Part of a small language model's weights.
Architecture: RMSNorm before each block, rotary positions, biases, untied embeddings.
Training: a variant of Adam for these matrices, 133M tokens, 8100 steps.
Each number is 128 + 32 x the weight over its row's rms, rounded and kept within 0 to 255. Layers, rows and columns count from 0. Numbers have three digits each. The size before them is the row's rms in percent of the matrix's.

# layer 5 MLP up, 384x96, rms 0.116, rows 4-76, columns 0-95
103:096112167139132071183118127078059152145122109158114123142096122141114134113141119089088193135097085226117058123099152143067088150158128136144071072094136125136115186138139158122134114151137063163109136117122129117151193126184151161118117145092161204130112153163136144124104089116099145139
090:161136149109154124080075198104096167090161104127115099122137108124161138093162125132096109112158154090074087155154166104097087136176154163129088137081087135161153126129105116076162188135155156180114207131091159162207132091147108163137110116124140112099176137111152125130213136127136177150
098:130137148101154125136120193162116127163096092106106161163145079155141140068083132203160101145144117171160131101146151103148122190153167151101104072136152111172143116113068104153068156121090141181166092137090143052113088104080127139087075132140148070111168113116075116140091142168123109149
088:098119159174149153151165162119143175157122085088124042110107110198141125125142203175123161138061141154171123170141109179171131115158137153115093122165126152113071138139115172090085141151142102170132157116148126147174151075155140154080127095102175189164114144134186107163104138142139173133
101:180140111151122107138114144122110130229098205129124112138121110166120101116208157085178136149188110132098151115163150139121087155095083129129131124117172160124100144117104152082114128107097128081180131160165105116097086121051124124159089112069127152076066125106151123100117141056145149153
099:086107148190152108089192067092134128106133049133121124164147130139120137122102094159083133145162171118119083215133137120113100071091127137145141103164174155182133116111149110136180142191085080148109149159139111067134136130134120119129076073153112164131096089176160163152162174107142104108
091:089134164192127158140121123144128163139051082125111156127193209098194153132149118143169134109180125133166138182107079093119104126149097140063112129136106093149118113143101113071166115151135105086136160140136172160158162094111103134146162147135115155066162183126062202115104124139116107132
103:150132166093144128163135176098139081159139152171145143152123139180093124099100138122115151114140113154108107209135137201194158167139126134115115170155175102164169048129169126181210145111161100151142118164119118073100118116160196124107122086170188124129170112159166131135132128120075137122
109:157147153114088134156139152142110147168091180155136129152096145069217150104141114184107163088198184106150139166136071126148116172121103124124186180116152132134166169146146097095069125135070145101141065172167136129149095138127163146149080136128136094046127113108108174146147126107155145125
095:118099123109181112105110225151084118138103136106109099124134189138136142118141143100165099103111165168070131179115088128082107121110112127142143120055158130185115166086124129111155078109074078071113113171165116124097052171109123062133171151127169129075137109107135150163135123162153104097
090:114080136110139067076114186104093125171128117109169091162226095218189115144116139150104142086143147129135126103138170143161145123121140128113197118100155145119068109159140127087128188082125132132112126121158087093080149116153114144208126121137107143081143171098154141110134139144088176149
094:118154142119116084132078182107130071156152120133116168147127127153149145084136165169165175111141070151162093089161160195089104174112099146110130125099162167119124176111194118121086120136154168052093183091177155160132154088154122122203126151146116121094089186108098115109181131112121139106
108:155144212134151090161160165144077154172099126165046163162085073153127131124094165135144107112088045102093188149068110185153167136127128159105125153131154139179155144087122129092128105128140099112130125148182140142132104095146131124166139147109145130127122123136119135201200116119119195132
102:143179130125145093103089142128151109132183153102099111133157124131182124077088097147113124055141111123118068104135208118107101183107057141133082141088150167142135118160156086159149137074149087137197113126149118108118070130096176179107077147075186109126111142120111090137103129081098105157
106:091143174140135126102067146153092111162087150127169164147167134130152156160168142145108133125099149184118152141154160149102101136175077138053048106102123075138054146136116155085159088134133105157163126187152119137111124137150132155104083133179145175088058118101150186105150171094086141126
098:074208141124173139150113125094126123185112146188155170152106164144102142109143180177160109039131157150136077189101114138116152102079170119157125085102127108142123071138159140103104136128102113110061182119154170095122115122089120116157132096147182160122126101147212110130156157148147101109
096:107104154128136104180156124098102131200102144121104094165111144137113126101112123129186161143124187164107110196125063148093137114143094125166155073138159158079105188152081158134146164105126123100207168143135127081139093117154114078121114057106139132050081138096135075127129123161168126095
103:224085160186160155117155110130120110145104134122094152099101091065131113145074139113158130129139135110095155142125131162146113155104129184137090161108200131173121114167107160112175145164130108202187132126141098101093158100130109089115161098108162203132163121100137169056112103139179095131
094:106128146082169044158130149162102093109200167124126178145097163152136114116147125171088120105148114140155145187094144203155148143123104132119105117092130109177160095168174148134103147141133115190178180142083119170106113137149118129123128048144157166133120144153161151102095163140215143097
115:168167141064147075187156138156088155133139134173111195171108192115127111078102140184158119100160184156111127115119115138086123193175142184136105115154151156150127109156143118067149075106156139090080123141127070119132082118146147080167126108124127161109155115138182172160158151125097178136
108:132112128044170124178136147154116114151070175145161154186072083103162163093135128104151203093148113142129169155123111131146093098133151141136127148160154123130104122114138113118086138162067074102131152155145182081125066155147111216116116155107156169118145159113142166123112107046167139126
106:160074171120162090143160066174127150082135189122109187175155171103100166103074140150127101098130146140107118168097059162141155113187089120103141081114148192183149165164089145146105152132130113090118103111099222104110160084102121151122156141169149134121127155134099152127119156124120110175
099:139148138158130095144120141152092121169214159107106158142151191120130132095119204146180146148089129184112144118149147192086115152110101139082129068121178107072119132141149078124188148167089116125180148145170152160114108118172159086121164178129140088090171118148137142197105152167119142101
099:150174160163137102047165159169126152171139194144116128111093161128180128113181117100169111088130096176117152153126145205098114148120104158066147134149125123156093196122084096184159145160166093170154096162159096107144122142134123131146103135114117072089085138105136120100113186116112130196
106:155132200144109164166206194126070152166071100105119127146188097112201118122154166148133124139125111122090148145069158112147105151104110125116105161167119151117125191104132127108075178128093135143125174092111168162115140115114128179159059191123113152129163160069131118123152164137142162101
089:110152166165156145103123173128086120153150131140182131138175049097155100153092131208102138105109225181111133155164144125099144167157108124096109144127119158178110133149100177113144115103169160112173139181118122146062100120106104071153126142143137158129132173157133148202062122152126127100
096:120145136143139118127131058126129088118132116102088143134139131102148180185046061084140208085151081129136094122191122135181107121111138132121066070137130138161126081099080118075094107150135113097146168126135118116107098128149155086144105150115125133075093142088150108131088105109110208188
101:085104120099194134187129135136073183137090143144140158133080069148183135166111117138103191093108083096068167089140130198136132128139160186110129120136212083131117121140138114068137124137148138140074158124155082091188099107131116126098105128112173144082127075141126143126120169120152154162
095:149091141137136138181137165153106139123123148102113114155142173162109129070063162143171116088135149136100171135144170142117109170105124194092113147130111108153080064110076139148125119123147115223119075095083136092174134093090147144117138121092142158159094121131186096212067097109114080135
101:112095148149133138133152129067089134085086127134099148186164138093151190191060140106168112107094139162183128146129137178102123143054108155073161118126189140104103154137191114148133175108136091076154105098169105137146134060085173163117143155121164108149138112166168156117128126167149167151
103:137172145151114051122188142129063117168142160135081106140167161167139140176102152135083116092126075072149122122084105155125127090116146119133163161159158138182125105113110181115174093104107127109152069144119100078127097120057134128129122114150127100104054047146128174144101168131156170154
104:160052123121114134154132092158093100162142128075108105152190091200132142177155133135154158134099148104067088113135157125109120186111186140101123128129164197129147126218121078130121134179074136096134134125175121106078130122107093187142129065098176117108155119127085131096159159140118109141
108:106147162155106107095123151106129123080119116096084092130152172118128137140122121139157182105165169102098053137162081125094133210096135163148121147164165121102098170181125129151161111129079127129165109159113114139106128150111135119175077138057190221100091203116174113120102101121117169125
093:136122130164163073184172118192109124125118153084077128153177174151136145204168104114141175100176079118116101128134096175133137133120105135123103108135157123136124099137085217142087117167139100122126129159126170133186087201126116164147082137157137128034131130126158112149113089161128170148
113:123165146149160129158129144127100130130123137144120145136126093105065163130115175132130194081145109129070211159103169110137128144178108153154090079126130137156104116115156097093099083131114098169114119151084129186111068140072158128135133119124151180137120063098090223101113220131139110119
095:119056164196143145136121083183150080143166098120120154160170095133145180107135103149115154121192121126147084127119133109186108103124110201103097184123153157074074090190106096103119112141120134118110137153185135104130112086136135128131114114073101157113124087096137196129081163058127140107
088:172172112040115090171156144124086118131133097128132175137151144128075168106119155167136115148154122156080140155111152112149113153087116124132109082132116136129124178190161112076109162123117086157135171134088124134184094071136190167127116189183127162175073078109130173139143092098126183162
096:112085120147171082152087203143103113208132139140127103136119154151147095139137130101140224097184211140126117172108083098143151145098088176144105125166126081163102166136138126063140079157118117100142124121086145133129126109146145112134123093156121125075042133130124118178112159072118149141
103:112085156097148147194136149151079145119148128064066163115111132123162118068170128155116108123166135160156129164103111177129131113157107178075106088098134223063096167139109127048086115117129104085145158122109101117139196147177115127172115077121101155074120122129147129103115124091136103142
111:151154110063236100133143189118120093132125135144081129131105106137095170074130151099132095142121157155121136167134139138172100103070147131095106168105148102161136122152139076097158095132117096144118112192094176065157072095148194141076094086073151164097104110165141132113118150087125137116
096:149153179126153081129169111184120112091074127160108151161092092196154108094103174125126129160187152130153171151126097106112084147148050186136117157142165151126130102188165080098129131116131091122173163115100174203137150108125144178138172123083136115095158139098097170135152196133115131112
106:099187155108161087121188139167147131141190141175100136127065132143126117127096137141103105127226143092102088168149161165172060164142173127110122138129152098120101143183156141175134096144112119171142120141176101131099123151190140090121136150138152120084109140121143110086075109098132225119
089:130159094127122093116115114166070067136062113133167060156097172177148096110140159126151113141143134105131092155189134143137080071165145150171136129087141110204097100159160080085140098164098097161170146142107152104141127137138156103106155109145122142095051127125118202116089175078134146111
106:121116175128203128239100123110137133213144119165079109134144164125158127142135118128097154118171154156106119114124173123189119156105141126094168113091133169153079123153084159127110164116128136158176136134107170088199129145121156131101109134151170174104107073204098116113066120139107137122
089:185209164178086104170139157064126148107090116166115142136160138127120105098148131169111160146127116086107129170167100123109131171150117138083077017163131139111106114137098136070128139142117105212097103081124109132158109103145095104149129097150120076132075104147159118134079157084159123106
096:147101140113132145190116127159122136144083084114114135170104180139114136117090124141161126067101151146161175098090176157116125154114121136082170179089208144124097174124092148106135172160129115137125106110169149102116121087118164118151152120092182110146148081157090170184197157179115121223
102:122168115105128124101086109161061123154145119166098117164106135134195120085168157131118142117155131154121157150134098125197075127161118187127116139123105115133100102183091048061145056140119067103148186185152145085073136064155131132135131115126117078075109092090148116110116125147091127119
095:143129121124158098090170147179133108108107183068103119127109177136059174174056151163160132129173134129122110128120102106155106122205178192147124138098133133180127186162144080156045140178132157146205158106119139104171136124102128168126123096135136118114101136099152148153150137176114154148
099:165140128092115145116137130074122096161160149090082082187110080134172110130127155180127199059146120118126184142111122107134075113170133111124139060087199141140109098144157115109162072105145141118144160163121120102156105131162112128146171138140156184143081119110156235113144156117156168140
088:149131166112139164133173126093085146109134138130061124135165151156128175163046129139124142162097158142090142131180127113102118157084155068066127138128121188148090088138131142200134150150120124172130071107145107150098062128064094136126069131158163154102154171137134089176121191140148132078
105:046140129133164080158151103145133139179056143146140102129130165088145183155122114124111157089112162172110115174092115145123127108107128104121183109131196159204086132127173138142140138145095107160058128169184139084128151153070061162113099094167178120117148152136187156105132142124110132107
096:163074166104156118187096143146129111127095154143086161095079125166087097101111154169151147128172131160163133164085067154144069152157139207151126152099164134128076111164120092160131118149141085047154109109129107184090161157075153116094122120101146156155064101102184143160111120156116121130
103:167129121151100105118136080167127125129099173097116124141158149120173124148132194153132135096116083099141124137160106132073087223117103130033097175156127168087108145138131185160168112117042143078156110123117134102122107110126118093137101132119100127075085093116134087150159171076140186098
100:175148162144139079096152129125120168165157159072137142180152060160128132147156148191140090119195073101105135112170165192113114133142115108130172140148173187124148129153142089117095069163113130158168166165108151159092164137146158104086072160140150125125093160070154124123147093110171174099
103:173142165078139078138203166157099118098179143145077100165178171161162149110131141181158113088123116158150086139108136154197126114083140151102162108153131156143120123137156134045171110143117148123143164138130079075136077145114162131156099154145117132093069146088120106124110161157159206160
104:110046175159138124096108087121111076161069132080093142165113174101136197152113132105159160118175155061124184140188072149108088151138098115173170126139148128138156169157082131069065150122094136115154100161122150143123126152144158149120090137119138093132092146101100178110064164117114120127
107:146156142175158074123104183124088149123146129106145166121148185101098146133143155134191127117118121157069107163142149154130132160141111113088151119164148088178071111101145133187082146111157089153163166063165096148097157075115166151154125107068163153087101121074198069182123137128112143153
107:163172166072124064135111088099031104154161190140122092096123129141117153134138172152144119117140128081081118102093113171116116152121168114143144144123175119148134150143099102094059068143075116163112144140110077072150120093126193160099067141144108127099097107146180119149163157119094171154
102:146095152086133172151170104133132111112167146121097170158144095136069118169093117177167205120072148094130139213124117166158102189103121128069110112173107124112102170160149112194125117174091131200119098119135148131099144139125106137090101051117118123109135143128056152168147115105162132118
095:144134123175064044121119104124102114125153158081136158133120149130175079145173181164121140090193101093100160135099097128107094130109155095100149075200186141141126153109108129156151115130166075178119104120089145108175125134159160140199111110175081167088133140138128110111134158074180153103
107:091146155199118167120142105130090097151111158042024134138145124117125077195127173107105109056160091144076130134086090110105103169118171135105136085182135147119151157158120084102096109172122153149136130077170150130136125133092142100095119158152123125144097111093154183119128172159131165142
102:102126161065133158134122190135067231131124142119121109089126126053126105097152111191086161140127139165118115155174082104121102186118144176094129189156138164141121142181140165109108143128157085163195089134169147125121153084125180114131094142114159132143118154071102098119121142087120158106
100:141115134137163112116162105156042091171163158139106065151148132097137122147165195112095067117155149095123146124145162188149127128151147124104200102123112153178097152167133172135130072124092092176122146154161149087120108112095110102146128127113122180128076085061184180151079155111173122127
098:089156167156178072125176139109140128099099090115095124161109188078094145146094109112135124120131150029121112164081080129125148173158089151125126108138158156138149087133079136141063094103109152126156094149133104072088117142091157089130172145171119141108103091103187109176085154093088181105
096:156082122179145124154183147191106161117092074139118103141101061145147106129136138128148154098111169128149138128152115182157055158153105170136127120138129147207127093151125108086113043110071064134149125090121119119096128139093113186108109103088132152113097147111096127195095128165086174088
106:146121161120191119135127152177096130172055174167123098124167119142132149116117086139168170138122109126132108113096141149119160162138170167103123150074148132172114129134131133061064122133057129185150105171092153167162105043088128145176073128116152107120115079093090110159093119081105110178
106:124134146131120106173107119149102152215163118059125064098144168066174087091161156115131166055184130170117111136100162133128123108147116161125123143159185183119123147139127120124141120121071127094148132165140137103070094160137093121092166142092139160089140164104147122104184196069162112101
098:153063167126195163136122172157082180113121072163126109110153116151158128139152140120177081143134121183039084110173197143171091087140132154093103123157128128095086112111164127127150095139155108182178138140138118138127107160150144152188115129127161124091168121124169194134113157139100149190
104:163096157152146158128169175128112160152142190131100131124120144149163152053164122104071092118127093132109089168139122083153123111165178182117119134135142128134076120193120074064090064161125107127174100164124155125163154116137123120172061047101145132124126071091129135116098140104092171160
096:136082151126104128099117154142122099143147132125059101118119208193116163082110146186140128131137131142167136106115168149132065162102151095133092088150193091114126156083150173161115126127173056102141086110132124167074110107079096121129113071187152171168095113162096128133132142108115158197
098:108111144129101106145112156189139130118098145113188119117128070111207234190138146158133153127113191129136135170113173157113087109153126102135124195085159147173148153130121138124169153117122072193110114125183159114131116085114112138097129081113143111133079157140198136149094166151176120137
109:140142154121163061162186090181123168159121155175092123158165135117139148120151151143149123099111089189067056166143201164140160156175174105158125116134126100137093132108196124137165150120158086178152128147101147122187123138121159105111097083077165099140124128134164131124163197114094115159
101:131137129116166083130130179178119186106099164122142026097143116157097114155129139123154161090126152112042141147129139143146145187154108100113137053167160143123090153099115182169142128118141110112198105129050100118137087106127097153157159093127124107102135161068179145165140119141153174122
# layer 5 MLP down (transposed), 384x96, rms 0.104, rows 4-75, columns 0-95
097:136140144144149200157137135097144153119114133145093113148104163155163119054168149156130131097076152184145078125108119151122137153143132124114117128076139100167034115085125107146169090132109144147110175038122127122153120100104080182151099144045146148098085164152132183128090076085116109122
078:108111069115132160151184098153142117117127191171127110149081155125141122174077150166127143062062142106129102191183116137174120159125119150065157176177153110131110182131182083156157161121140118134177118151134167168171159164124109103159109109082136154084119086130179159137106126123083115084
092:151085115140089155114091088106180101130101078093130172140144088118087124124115109032113123180084111096069086076181100124137122128090143114161181101119158099111102126129091165077108093150121161104076173093109103166102108105150074078133084116162112098118060105110143139116147135095125174120
084:134107118207098145135147093081154163129136139151107088106116140122144122135153073108169138130136070119096210158083166116089177136109124117144074108114079137169165152169129124084104190131163113067113105120157143140108158164173119180140164163103127044117106121142133122121153079203125160100
102:206165134105093117152135164169108128102119151148129147134103124165106129085115150187080112128098180172119131108095162095113124070158100111209159157128102141149143145147163084141084091103102162160109165147117155128144163101126107160039102107085191089087186171120141138098111128152097107077
098:105163186126125105139134147182127137104130147119115152155124095082121078138110099136143128170131168158099146152134175102125110139129120131121141049176092137141130034082157094147140105083130098119147120126164172123137145217165136097151107102066130095148052163117106156105223146134082103116
086:203137140141123110153101105105113098135132148183100140138063129161116095134104170141095117098118169142121182099152153136082179173120130107134164098095185129130143128147137062165100177082137102107082127087220069110138114117168169114168067092139143126155175135174154080143127094109169124154
101:124158080111123146124115135088123142110141102187163110105083131085113098117164122113172098083111115094079118113088087133106080148059125160131146036138145083109088160173111127121165179110124120097087157111092154111107075146184155115149173173089168092108130086113085139110089088119072096083
105:111177149129176136142171160171070168119107153104135151059174156120097088126102165136067113124112153128079116138065132157143167154156088144133129183165090112122103104129143104104124126141141110113080089094157188106131141127127101093111102078015098153184144101087103167131179136148142132144
086:121087139108121094151075093127143096136129125129118181156128069123153099136098167102057126109150088074079122213123133119130100160133130132102165106186167138124119142107126097115095178115159146159204092128077130049155098081110087121146133103158126143147140152074086069128163097110089085153
089:153112088167127136147207096186115166156123198157126135155117141077097094128161100119098169152148093101098103142183085122129131142219135162181106137134060106130125138115156168136106104162101088131080079121109142167214115078140108131105099119126133090135137096138088140087140078094118099121
092:150087160169153153129158134135111137160155123143121076134156119104105086060143125106044118110128155139123138112086097116162129067156157107147116104084097064115108110114093104155129120149072111155129154177093104045189127165069172161103058108168136116140150113190161123149111107113086099094
112:158060105106162204150123116166114138134078067073092095116143148150103144146124081086127117215138175119131092183165130153099181110098127151151095132167146102113103067184075138152115138156149099115119090066126087164156109085128103144159087132098098124136086117137158134165091118129150124169
099:139094135110138066102152186158124086166074178102099107126125089121145099117146077132120040112116170122113137188169148087147086109141096109195152068113127088115118146147149143140149159117104119100134158202163103137109124140175205167108097146105085101084086163174116138139154095149143134160
103:141219100151101178094141122156151141122149061110166101125136164120153093149088066112133119128090104135125070045133155063166173123145154090090132054114136140125142081148128154154100151122104096102153193077130131123117102102145138156121117137125106125123137149147056087163129126111187073146
096:133127114188204117136131086142124110105171146093104078156133145122128097127152102184171049138168154125168106151140202150165118132141179168159164098144109164127092088136116141173159155106174154123164129158105125104160071160165149136105171140040145115099085101135159099168093114097154120163
093:167145190130115143101059154137164165200128133178163156128134178143165157135161098114125119107111075176065138136151111036060077145112152124099132137105158129128113140123097125157151149138115113093126165117130104131108182137140176173034153155103113146097103133095069107143137148180126113120
102:204235072095097148084162126119088140084050124079107141179134096131109078143130156127141153130096162100082097126102116119155084122118182140146114117112140088172097109090140138150153161198107125135116117105100184138130079188148113099147102098092149181120146139121161142117155131145110107150
088:139144084097135151128139114140129152082122073143052155161114092098089102139113150117182088050083124140146126144122124102087136095118120172135080147175111132114164150162115160143125084059170141095091169117096191107086102122140096119082210079147159103179133130131120129097168140115170094078
113:122076108136097092108130114085130209128149079130108130177132108166053104138133148134116137102107080161091114077167043084126203154113134213127107126166156123107118149160085109183158094125170115138120142110164077156123127113137182156185133137117140149177114132077134131128115076126105140122
112:077153148110093148140112178130131104102121161162147164038146070174096129159142117193122127121158133101112114096053130147087113134145094083121157116094114128104156142176167161084150208137151151111140122084132117141163088120165120093080131175122155110118178096094167167094123081189126142085
110:174116101171197155135134134125130112137116142195132109176123159135123178089134160136101171098095154089081121144170095134146160066137168163075229104101085184133132106119113138091088111140150103132163116071070136115120165130130134160099134140114129053155143164084171141100099102169124109105
094:169140092190107157140149104070056145127104207102106131091082107143109061130135149141119145175084145145139131095189154150199132107146066110097117073122112176123106113101113073081147139086102158163104111133104132098155179133143147104100171136130101133163144143098179081116152157095149132091
095:091129114132080131085095117076117047108090090154132125183169075150155201099108124077110146152142128132187115109114129156107097144122130084193160168142150155104195102114123134113110121094147176074148169120151116100104145103101102088129118144193160033160120149157141149103153153128121122096
114:131154155124174123101170116065113056149103097191137170172135092141121110186133154122172057125127079099112140139031100074138137147111151074122102145115176130119151143133160133124109163080148139097129158131135163112089116175106091099128136158146083153098148122097074084094181087113144148089
089:173094139135070119194140101144122167134156157190155137104128165146120102138118132119141160101129085094098148043168119127091187110113135138210105130125142107119160107114092117067158100152164138123119122057114168130167036116140142129162074118106143178158184096145138097138155127109148075124
086:132095172108123133125194149116086165131160152139178148068116116101111102048157169140107042172134184123142132061074120097103180124116123137090151214139135099118115149128106130185093129092166178133131168098150126108159145136145176126132147138097151145097156149169124096162167118131106080100
102:118114102125122103098157141138088133091117097159137098121136139125124157130122145153091094157169123129160127118132104145127103134123172087147153142134105086131131073080180175076151073189141153103176156134086102211163118119090216110046149148105134110168121088120123109118175041146107185147
094:093181124115100113103132108177091162126198149067114117081143171178148118116127084127111157151177078148096139126091121182139214121103174147127150138154104104109139150083126141090144124084138073100109121135163113117087107140127123174131090080085138145158038087112107108105188128127090096095
100:136082099111093157114148169086171166141112136118191087119138074066098121131103128119153121070126195142123138128142179120161102108162120182142154095193080091133152136094117101120104118132158148097120128117131173150151084151095127099076158189066143168124095120189130102143085144097089200093
105:099136076073159149129123112133110047154088131109173154140166139174108079166069144118105166143100103152102114099143116096131048096111098153136105156138149084069141150150172170150141170128059113154097149151049145121105130183144110163173144105156077162075093107106121133144159145154142143121
100:120138115126092155084180069143096130155100083120088049125114160123106113091157172110131124072162162043120105129161112155129143083108123095150072121127127107099133139099180141159141163107196171187083165091112062125144115113101122134099137086090141154156076107131138090128140154068137108082
110:057082145172120161164112101151167103120040114135108077127113150075112139112115127121120164119116148126142101177134115177152094122142124115083079117083053143172170111130143165132150091128040168116132154174114097137123095114170113136193195170101155152117125101085114132127080171152117131109
093:154079136123113157095174137165097150123181141157095095130084088196114154123100145125114081114067122199143102120137080141101112161108097140151118176170165106139082126165184130149108202145136130084149145146153110079175187118130122109122109131138149135139179055120123111180174135084096102072
121:173112114155175102217109091155108103104114119146132130111144110161111114084123158142142096113173155132150096138140102110167084118118157166106094200098151112102081132107113051110095100146138127166072128149136131174104169123108121140132088140036154142102104096061114102071055139079133143143
091:096132124058145124134186113115107090065165128180134138189111082113098116134189162136111166114067104068106154110101113088114082157058136128119138118127098114114232094130176138110102124125115169123128103092064131133147119147094156126152087128129128143195146156126134148151181162158158153150
093:166141124101095132067109072103151088118099156158157172149162136110156109174068112112170212099110079100123093147093164141163126144101084107162111112153102127099179140153142102209166128117122165110155166143142154170090097096125142120159135139197129130169137120155175088112180116104149058142
093:255123150116148142114085115133131120120091122105070110152158108135126139110086135117127094124112142128083139128185088204187168154114115071119160091129093128111127137123142111129103080114098091116141180129108129182134187152092141148129057123074119118089149184067172135114111143141102129103
108:167170146174140102094118172090159181104086152164112150125118179113153115181060118091122100092145092120099115105104160144102134159133108068139087140144201062109145166164113174202104135096152146100133187132075136162046094089131112120109107093173129134114115114126090106127144119126082119143
109:133126096074141097051113151128178169112135173133160082066105123138120123154143075127140062096128141067143143135124150100173102076093107114159125160186105111123098113141130137174180160122133143080118147183109208106092126106145145187120096130114091109109166133095122122097064077136176161136
104:080114144135129126125173125115141088138151080068086143172153147126174138151114072075198081137113135116140075090106080139155136114066124050172065133202093126091153089162161152145177114166138132154150108189147126120091129161152142123110186146163155145133100135112092076131139121149142108139
115:103079202155131136160143126059162062151107141113123150179106143148136161074145120120088138106148112133110120150158118153158154175117115178109180084094120126185094110102139132129150132068125103175138097119072169134183092100102107069114184186178156110138136079164100134106152092180126145156
089:079142145141152105127128168103070111132109173088164075139152175130157100131126093106166108119084100116138156047068100103150156088137109030087153088145111096119136171067146139107137161107181134141133120142184123067142107146129141119137091117107173140118137177062113117110113112191113170147
103:106168152140135145160079122137175178121101143166134113102106189134094096135152123129099154142139079171077142092178142091154110124143135137083125111101126211154090100147139112104092130112100110068094135159164120123092156136167121134073094186130084153124155102191112140121110064121171040181
085:153126088117107082115136194124154119129156105166133083091100060127117102090142109145115122147157112106137146129091106079167182146115039143192141140134130124096132114161155058081178203144075216100186121155117109110130163167104115134154122117154157156132116096136124150175157128125172109107
087:175158098075044115120117138122114127181106126142097129105107131085138110104096054077076150114139181136141103166120147142138160087127102151135125122153088145098069114094200110091177086117159127126111073109149174104133155141089120152039138131090127220115120106133121101111084127137117106151
095:107096132131151125166129154066170157133131128123125158191155158093141175122107112070186139172132072135146170106142082148114134139151146078107116143127160116153141140085103090159146162175212144145125163078118119068125092051079124161187113149164147132145173144118162185150157177113159142151
092:087105071147094091083125110136147131110106079143121093105133137124103183144073079156106137143130147128120152245146105136140174100152114142110135144085101129117066114188129123151139156177151190135169128135154090101150167157157104138077136112087148102122133054131160125163110105152062137069
104:109200161081149135196108145116115102144120142152123183181163156168125075124086116167101163082139136075150191123075134115179087131145177120114122170078176144157128115112145116109135152147177189084111153151115110145139118131148159172159133090087060100149138101191116146123089115075114152130
089:111136047122091175088122092181103140110134085152147124117103157177162188106214152120140133065165132123141101128194093101139108083184128136124145164119147117130135170117070154063117117139062209114127098132145139101136140150173087166168115133145144141149134115095158182127146113112101158129
104:126148121131113115077094136108066069094117151081194076117122149116095131082118154135164120173147145077148108123099177170123066147161151169169140113116113108126122123111116157113128130111158179094164144109141172126183123104147176176120096135102146174102141189191158153143209140122100064086
096:050100098126113113062067124139147131155127154148139089128118128082152063178162079168136166152117143168137147112115107132134153122135173118076095096128156158090160156126068148123154145092027080145109118136110142050121112050129123124091090156160151138142117095166129081122150089114128126112
100:144168166121107132056077130138151110135116087111123088114171106107176123132079162116123118164106170155075126060161099128119206097110167125119158123130170100124153191073120139123164114118117131131134072158122103176126067141062153179118094125133184163148124136141070146090155180093142103163
098:132141152181113125145153050149144151119140211115103117155089187055152082077167144106114121141097115132098146162237115136120155105140171119111160140167128165145074172103097165157102168109185134119104103087118122079126174158130141136093161152112138145142134167117185130109145130096111167119
110:122131148117106139135116109111163208141112040164158127150176190153177108162104120099179143152109088136114110100082164162099112138096184132114120124183186119113151154090132166119125068099100122157150150150105130146135125182138125100157153158206051113075136109161131086114117134082147171120
099:176114086197123115134149135087106111101095125095158158094167067082088167160138113109152143124132129141169105089106141105112188094149117173139109165090129182143182115120137165160133107188112163116138075130100187122085101117117071142148122141130136107113105059061112123093198193113126153105
106:108093117119183080111115112147148195085149087059152123123151155092116118110143125098085203197152067138106115115126124119095108130177113175058077108095106087163098103136098150075093119139131068102135123105145075128163144123095151113133086127088159151122102099070103173103178129131108103111
116:098161156127129106102133096208140147189112136083136129162186118096120125108155109124102123164122152088080148170154063137132113150118150164152123121123104159170151106090099146096095094156152155112091132194168070214123129115109136153136151157190101128104167146122163172128075196133113188090
105:160146105135125182076166124107121203124123134111126123009082101117131183142138110159127134086157061084102087092176099118095136119135128153201156168152110101140182062120113159108137110129116081114103174160139090139142085160147093103133138113067143169137104135115086146152106124122137106116
094:217122174131140124090074170194132173152146099104123092158115108137126155113106130113146113137098154153115113183148142182115163128072102122139095154143093073135142146134132151121097112128089108069120142139087178082154165108162116084139049156091164115123156037119142166121180083133096118141
112:175087089125141119176116104155147176149107142149123066155162169067093132071137147124095139079116167084148093203096159160159171107133181110141128094102151155159085151120064103135145072152163135147124154142162142134149093123087053133129172089090134088130095105131108118066076137111110145133
105:133053085091156180110134120122139178083126157140115163000128104118102093113195131172109174174131111105136171077201098115131129146124175132095103161112125110161167119107132174123104157106152142090132099120136107143172137100125156115129109126124137167156122149089083136125121117148117155068
100:149160161116113105079124150132107048140073131166183043152122120088131106146168140082110056106127125090187129124142140141090133047130164125125143119192143069111095153079173120169177113141098152141079127085144144119119139185104127161117111152127150138112126167085154147099117108110069129117
095:079123072124120169111071079191171123070104126167118151129127119166070160084165136094141119181066156106182072095139062154108145114104108120138150117116166140143124069141136102096116159156112090169125117134101128099120140166128124139125173154052047147148154145130087105125120138086118149085
092:106107139147163212074107153116142099142151140100165118119118110102163180148117078066173089098188115134099131054063138162079153123090175049110095065115161080113157159101107134148169106149076136085089123143130080138114112167151135114161110113106143150135121109098147108135165144131163134099
105:153135138184161113188057135101121185157125116093142111143101155126111201148142141147170121138143140129168110125119141137069098103063123134112098121136075097083110133093095106155048156035162133155126111090070134114096156123141075093093122115136157099131093107079171103128174114124086151161
116:127116120132129113196135166144173148156104132116116212180076112164129171165086095123109080112147081113173126206163142167134154131172103105168124216104145116096105114192097137132159074137164121145139126116153137147120138128091122134136145119159143130128193104091110072169122126103052104157
100:066136103141144118154063130138146076117168141106089195111113127130109124100137107174114146113185115097136168102127124169119104145111086134127060088120131039044119114090113102167137091099109121151166145178155139122122148114134128153068099148121071143069124065101102114162093145165113093178
107:090103123175091072090142095160106084151096111145092140082125118096099198139155108150095137103107164123144165215153140129127067146125167038121062181144138125126129125111148088102155157105068143142076138137129146152094091142144069139179115113141109181131148132167124146150145103188149140104
092:157203118131125151117138121107169132151116074135195157116176126085153114159104138104106100150169154108105122112162086112122148142177106098088153104148078137115144134172121102140104129193087058122111143153097132123087167111201175177142107174109146153031132152093171115096154121097122090083
096:145102119177188161152155097145130120149112109139096082113110130113125109086099169152198142178125093210172103223109119143149181124143123105104084082158100101176134149118167128177190117129112125135100098092122058091115107114116093120152102097067097139146128159139118082118123185100117157125
110:112065122149146115138130106105161147139131205122175067120167078102108175151143175184121150139150103115115114178114178145121097178108133113093155121131114095067080154120131119119116103163166107103142112207124082172092121115072163148135137099151176084165097143077094178166131139060124133110